Part of a small language model's weights: 8 layers, width 96.
Each number is 128 + 32 x the weight over its row's rms, rounded and kept within 0 to 255. Layers, rows and columns count from 0. Numbers have three digits each. The size before them is the row's rms in percent of the matrix's.

# gate: layer 5 MLP gate, 256x96, rms 0.288, rows 154-175, columns 0-95
# up: layer 5 MLP up, 256x96, rms 0.293, rows 154-174, columns 0-95
# down: layer 5 MLP down (transposed), 256x96, rms 0.288, rows 154-174, columns 0-95
gate154 105:198151125120171093091147127150109141114147100131130099134167144144197131158150100067095095104145102119102124059188054176068145103151092123166112119150106093147108130121168106127092140125117075123119161195183150143156107138110085139131093120135120117141148109120132174064099116115068159207
up154 103:175116095084126164147133098091185096113133129135171133087089182162130187171180144124104109159111099210130117192136091132099114070111146122070083122151088162163145132129166169096068087091133124100142132120189113108122109150092162125114128167152111108119069097164125107147101134191169094139
down154 101:210107069126084107118107112169116150097083144145101169135116158090164175162117132113163092091164103077160090142181105057131168118122124128155115077133128103152092128129099185147192115110114105145142145164094113149170117106059121174137124167169145106125147151133075133166083178154105185124
gate155 089:096139129159130138121141139129098201090139140171089173082151107114102161175188151138138128182122088146134156118122127087096112115130186120131123147157069129096189113112129101098150115096123180200150122111089181115167108098081175109075144173112117146059186175114130183102146170099104099117
up155 091:138120130098082092151171134138132154110152145134146151113126117152146146145184074124131120143136107109114179188096093112109150159061158098126106134119112107149099076092041160143082084159112158137105091078137196053115167135074125138076140182185206129138123085138125166152130128158120111099
down155 093:128162142122118097156120118113098158142054140142139099099064203115094097080134133125101161114078090169090175134133167146186144146165083130110180150145130164159147117089115095154146089120134154121069161105154136126089096107122171057162197155119150161100113157057129177126176144153096131144
gate156 107:094149205145158092172191164080121079147133154163140119150090113069118135076198197158149077094184106087133153138106172133098100082140157104129104086101163144144137167144138100138138090094169123132140129097059138139137087121144131145153169126113109130131166091167169191134095101124150151139
up156 099:165118139126133095138183135086160151126138113129150084144123159066179147113095138129146105158098144147089139042159076161062090096137156111128031193126149178149114110129109141133137175104118109126121114112096141106108109174083113179173114155138082149143149083128111192070120128120175156165
down156 094:098107133116157149084127117122086178114106122116129119164177153104170082156069113136149146116134157128063113117140113179120114153231187115165144137147093130141122141066134124210094108161139159133110082166059173145126102093099121130128109215158134133071106111158126121105139113163087114154
gate157 092:102062142139098124125125106093160092165116064149175158127142111148139096079124161071105116122157127082131155101127142052110172103155142166114214124080155166166149137166142180079123133127164165141150096110155138175127105177108108177121108054138110172085139117155161084098117145149086099109
up157 093:140103142102076087105131130084090112087123087151137178110193104152099134166124136110128127053139113108075096145093147153080118126138141130103133127092164190152098176177163107107134136169140120139161063098198077107149134122167150106114103073125128137088182085133171177112127085098167151187
down157 091:110131111114113103094125123129123189177084170081096115113086146154095098154155121072073089115083190130187135193102153097134078097131141062123119145143115093156112122137122145085127075128110109143137121164098080085121161104093119172122171070111166121148141164214151145144115154100092074143
gate158 099:127180139172111144123136170056092135136087110145115070103131168156126150079089122205131089152165091123166134138112141154124153188101148131102145121115143116150111101074054073067163086125118166120157104119138110102185190098142133114145110133138115165136089094171106123156123124049074098135
up158 099:096142142184135122158152139161132122119139164124120099121086105157112091070093143117101103169094166182209122075110180195125193095093112159150183113184081099122165137091121119146161061081128142154075097099137114142080118106121134124112115115092079140109132115087146109147102100054122160120
down158 096:120149093148095095085101161139116171110119161165137137170113121060159095151166138133133112162176132100131132088103113092139163168138129157150130118138170169119108132184056167116076143129109117137140141142110123124093126125059122033135153154210155082062109117118071176183124115172139149094
gate159 118:047142099154167085148076141152077151117105128099101124160174095118105098185152164124144121146123107130137101128150165115173121045178151146126151115203163089099148120130129084119110112104145122124149147194154086117138099140122081209131111139120080142093135125058202137099087106103131142116
up159 116:089148150218122098101127173175158122124155099132156122140106131122179138195084122080165123101096094149079111144138132102170119054182149110122104103191078200133076134178148148146104110098114133121125185140103119102161131086114158220103141152124163147135159175132105132118131142130152111107
down159 102:114095119139170111126056093119137115161136156184123129125144159105166155078180149161118085147115093094218155186129148092133161103136120199153177107172118107152136117158195162177144114120155109130117076144124130099088166097017148159080124105138112141101118133140174140121110142114126122121
gate160 093:048181165155138113156157133175095123173120111130127107207101124130162096129152150119121076088119103156128152126125105117150083099154143127161072142176107151120150150161146177102098088062186133151125089077161181117130153130127129209176138126148109176176116133142123161138121141161057174141
up160 108:151171092102097140137092094144121153157185144139118133145161070077083119141104122092130147153142089140096178125119114112203163083129129177114122056212137132117093141074136177121121098126162128145141152161134145171128111146150139207047085129141092106126119128124081135093050104100116128111
down160 097:119120189091141089047079126139118111143183099116166170086129113074117164152093161122124136168149110149181146164139097154140158185127132160090066102167140121093095116090162105144129134147105139186119149144112145108124195139053198099153092130089103131099138117118127112086128158078089092085
gate161 088:061153160143113071101097147138105125145121099065149135139169077156122129132139178085055142171122083143159178160131110163153146152129141115125129120171067135140190171171107175170125160166110171140125139111158125147072106107178141139174158109110168113134119201118090093081100193126142142141
up161 092:110122119105136110152124136160084141159063149113130086045067110152178142127148068125148144220176151098151114124104156102113127171076087178117130138111151078120134168129130126135139113100109090098136137110125132143209148125142074055094147103111068151164093143150143125175108129141117064109
down161 096:125111036112093152090110137143220110126110159125121136110126156100112118073127109044148162116117130105174121145117123143159121120096148074117160133132116125109111165152123115172168141168162079164174021122118130163111169086073183187098104148145106148129115095144154162152129119135119116083
gate162 089:098144157075102137072096126143155142142099175117093101119123129101132142174176109121060150135160184106144133154161102197117143083166168122199135125116126086141148117149141104065120166132120209188111107127113135072169091114103116116135103143111123148156180145095119070171165145065084096140
up162 093:085146144150184100110158042132138136126128100101134122140101181149127068083219132173164173097182127156101073079105181104151108090080118144167121109086120135113113142110104117090137124117091121167096089135123142064173183124129139133172162085141107141138118135193149159155107122107119095091
down162 092:161093085130135155122124208053111123111092103119125097152143136169105174149116222087131131127113143172185148165111161101170190150173108104103144138143133109141121084110190142109100159180116104083191123140115186114101120120126110145139118165119069181149126134079078135167125142118127078139
gate163 100:146088167105134126078124144081152109159099087133131152148122139052171129122158108136076153117113165113136165120125130130034068168086143088235153148111122118187118085112140125063147117185122104138161163108108148118133099129111096178138114127169116144132148168142100131106129091153088201115
up163 096:144119151106164162134117182136049104138148140139101104158083132150134144160137125083164140173159152184113123123119123070149120158184150109175123035157144146097152109137111103111118125128094104141118104198065154081110167140072117152106049116162115155156132121115113053106074137130135071113
down163 099:080070123142120102173153129131123137084154143106133128083040154205147121108141119113171087110162040100162148150140103114113132113143109055110164135082115175149125098158080114185127126095142116110192139146113115137123080110110124124130137130138090122065135133148133096128025149080124118152
gate164 092:158113154089134154138167110144063165095144122144119092127164121157176122118104155166114114138149167125096153184113122105175228116114152118159130158132127101117242148134132148128143066122132162124092154161123155134142186117133034177126130056162134173123132140109139117099141096160095118156
up164 102:121104098145121121158149121132147107172077117084078092103162152098092130157135149137125069144112135162114110129119163119124078142136088130099133136101159101179098105223098146101165130168153105138101090185058093120091132103146086125041190143101152065149054140097135123110117139090171112112
down164 101:091161118125137086103121104114111140109134125094118117119169162156173065179104083145154185076130170109138134123081153150100130101073079144124165149126121110075144151122095113098121185186141138118127122141082093197091131124181120078083169148086142110169104147138098136158221144138173183103
gate165 116:111160099074099166218154141041070085141106171128165110109154150109129093130123123158114125117108118091163138153164078072117123073177157129148092134137130151167129118134192098121097131130163156056175098126139119140142104114097145123127113171159138162151148171145061190154098120086140162118
up165 101:123142110105178074146137116140188105156177130144065131155073149129133181141091147095149108192132145150134180119138070110168124130126098095185074196088097133088149161135096127145108085178079126121083178121067112097111118117117092137122071095137158069190134160149158141118132100135152122122
down165 115:104092110110152185096127107112140148161104173146085094117158179103170032107086128149113114126125139100158166147192111136160128119152144149161122091169102099134066099159154120171088129159141105117120048153069130129151183078064154176062163143106160121139171123171128131137128154121121108105
gate166 092:089150171144159167167105127154146147142164095129113072146095119082138131106147145090138108189153121123139132141111150121144090161154122134169132141105109159186115143106122107135063098170094114138155094140140083133034084058215105148148199126139108131154100213118107103140097140113104114187
up166 097:095125144137122153165144102087178155102080083165182101119075146135151095128122049141130133156129134166142138177064107133122145113099081126097135151123106160155141097121121152216133101141154141102138103091048153122100094075145086075115147132124167151105113185105106097179130123170046148130
down166 097:129097133116149158153138179136129129146096131056174131170073120135128188145140121035115103128089118119100153174146112097140110143105063123078126120155115116133147073092104072125167093014185104201131126108090137142111101125141114113105154139189116161109146091136104122135113165117099124097
gate167 105:126084097180070156134111114131117169109090127111088174128075103051096147110115122173076133083158077140115081120174115120144113123112081135172164111118128116083173145173149076107185119121170150111169120148149144125153113087068063117198154163172163189126124176102119125124131108117122127104
up167 105:112088040131057130119163071150134138138145192128094172072076092128093114121163138146157174123180129155155116168150102098138124158149121102097143125103131139165168163114150070168123078134134106164157118169131146097158109114117126176174175114135127175144179100152159087077142119092133059102
down167 114:125255114146112140161122148179143147135115114117144122173156126124101107103140112128170163130110192093148133113127165075121144160077147126146091128098099133116110098094098186069143110076075111170133092098081099132113104127148129111055126066140091138121117053143176126124170087131132152159
gate168 108:120110106045131120171120188123078140138223134135094195145098110165179079187154115125125114140138121141140171175133136162117064130124112156132135127127158127133162115168138095118142087153114163082128132102155109126149078137142114139134140075153194126069129096121148145073052148102136117064
up168 117:103151152086142135123168110104112155109112122121193081133148124110071158101143152100131171110125074101131142141099105156133130083149139125094074109147181059070086126110130132149154101140115098147200159179144146093129122144205190177090151164129130117180192112175122115140186118150079086143
down168 111:139074112100101148154175144118158070164135098147152125097110140142172159103197091114149111168077108179120099157126099079161156115155046144097104119179113117133140114101078102118178148025149117150100075064107121177162132148109129094120122173138107120075132113144123145152114136135165167099
gate169 106:111186126169112138163151158149101162191131096158151114163095150139171198137124145147091137191117125113116128143107157056068159142095121137141088157131115141191162093105114078124137148138144144101113134090121122086121045150167168123140191090165144117186117097132139144092124143090038115128
up169 105:094109129049132094154134170181125095130096186166150110171181154133097121106101145096200154139116101151111123172135144092107058149142133178155146122120140106130117133136187083138112141148094113188205115099165169116105158143134087169151161111128115127122104106173159179140147100112143056068
down169 107:087068105162105123147169146195129103158131117120132149086110140185137126133136167118120124097165179096128141149031121083212209096103108128110112137123108101162165119131155132201101156128176157187129101121129110107098107114105187096102160130083177134117147138156139118086098136124131169171
gate170 099:092155153130128129104158120106151145138205126149142166134134114190122140168163166154149091121123102147188113135115130140086119139166136055114057070142156108086117134111107105072197144128093128147143141161181158123145084153068095194095098126151079098112131079130185106111156120176158077123
up170 102:101072195081135124111200136219183175143144144112150143145144102100080090139061113161161130100141116145092146163129125107141130100121099123089147141101151130099106142068186149131099126150146140151161124109148080180121144089175071118156114144179160159111043148124115120129096155150157125167
down170 103:182182148128146151150086120169135144168160113174118161160168114159149125147120165091102100137095165137085115124160110123086114128104088087110100155067166157098129160117135135051194165133141143113127104124103160154045152134159095134195079084092152104149127124124133146097161037132086136099
gate171 094:145102207127112158114105137142103106179174143121178102166164111104132098167195084096091128111129155110173134136124148151118117102164132187135181156119148103103132153140086180131138096148135138137073142138154165197203139091172154164117085109162180114106148131115191120133123153118142192059
up171 096:164132082127159138138103146098149161101119143117154122168081035173146172171159114163135076071142106147099197125123143133123146140094145112162119117157129143115122133129115132022131137136113143139123132124193170123109117186080085166128088150153094112121174175061072091148090125124087115098
down171 099:090131119125136106102107113157123097122151191098135120064123158098118099142110131115148255112046078193163116153150095127180104112112161113093132088148163150127110095133172120106090099158092107128135176112101121109094118147167186080124159145117116124139086163093158105144148102109157097157
gate172 095:096121170114100107127101132187136087080106079133127175156142174038114097124150094142114109125151076098131141106206145142113063120143151130157130079086099117047160146152146154095126132160140088120062138181148169149137119109129150084172133166120134115135144184135078142162050127126113126130
up172 096:124116131073132145111111146080154148134086128131088128145167154121146162147180081119130126133114140135162153137163093169158090144168046163174064066120158143107125162109145183030125149149136110187160132049159156112169164160148110135136115127152159124124183106164104106078115103074124116145
down172 094:203098130110101130094135148148099116158160183151136122071102153164157135132110134116174195101164084101184107149038078143146092131125142125099103128139148084147076139198156111136123143100138078152100067152138084151119165189098109111131094125147142134162119095118157088130070131151158125064
gate173 108:094155206171120182092199183121087119107131127136102095125143127112119156142151166152112118086149110139154110087143116097085156088150149091104137114069123177188103152156140099081079083174106120093131152092119106120191121150096117153125140135165147122145183103164175145113087154129109161038
up173 098:091106092079141154131155124102085152166088150092144149109122166108145125118114117154123104146064158146100154113160114142093116122107156062143111075143115128087123136155183182106116178186162118226126164135147152147063176112161117151113108064203074150104087122143111114093137119155126184132
down173 106:074128118134065179144137095126092137153127124119140142125155100200092098148102169150140188140131101117087102141183111188131158160114156114153163122097204139135118052143101144098144195121125099140095126121108110081095145143189093158058133111105163086192116066143161127166136122144106133161
gate174 096:164121160113129064097080168137125076124191074132114132169130138071199154106090125117102140106101129175123136156150162161113130108162159118139153170102118162107125114090173112115123122115141150098160150107121138090207145165122142134148144197178106056162149080085181127099065162125090161127
up174 105:151160089195114175161147131146084125115140160073144161066175158175162114125156112115102154154134088122100137155147101136153110122070113118057193121091135153127094145172093126121111129105086144138159176031131167152168121038153131144114132145183133127097102096099151107139126158129169131093
down174 106:088117114164116140127142148099148115125101119106122137149098147185130161129170145117128179118099117117196169142119147092114105130181150043128065092102134140150131155099142150146154163131139143148117173047068153114106098153122173133061136125116098150141101176170130054208168080191118130140
gate175 112:117139141109159147156077121146086167119129101126101118122157160127176152165157094067168086129120045121132130124211172129111155110096140087143112123169124065119120123130118080144070139166125136073131085142107102131101199161090143091098141126052167147111101129130188113176101091160152082115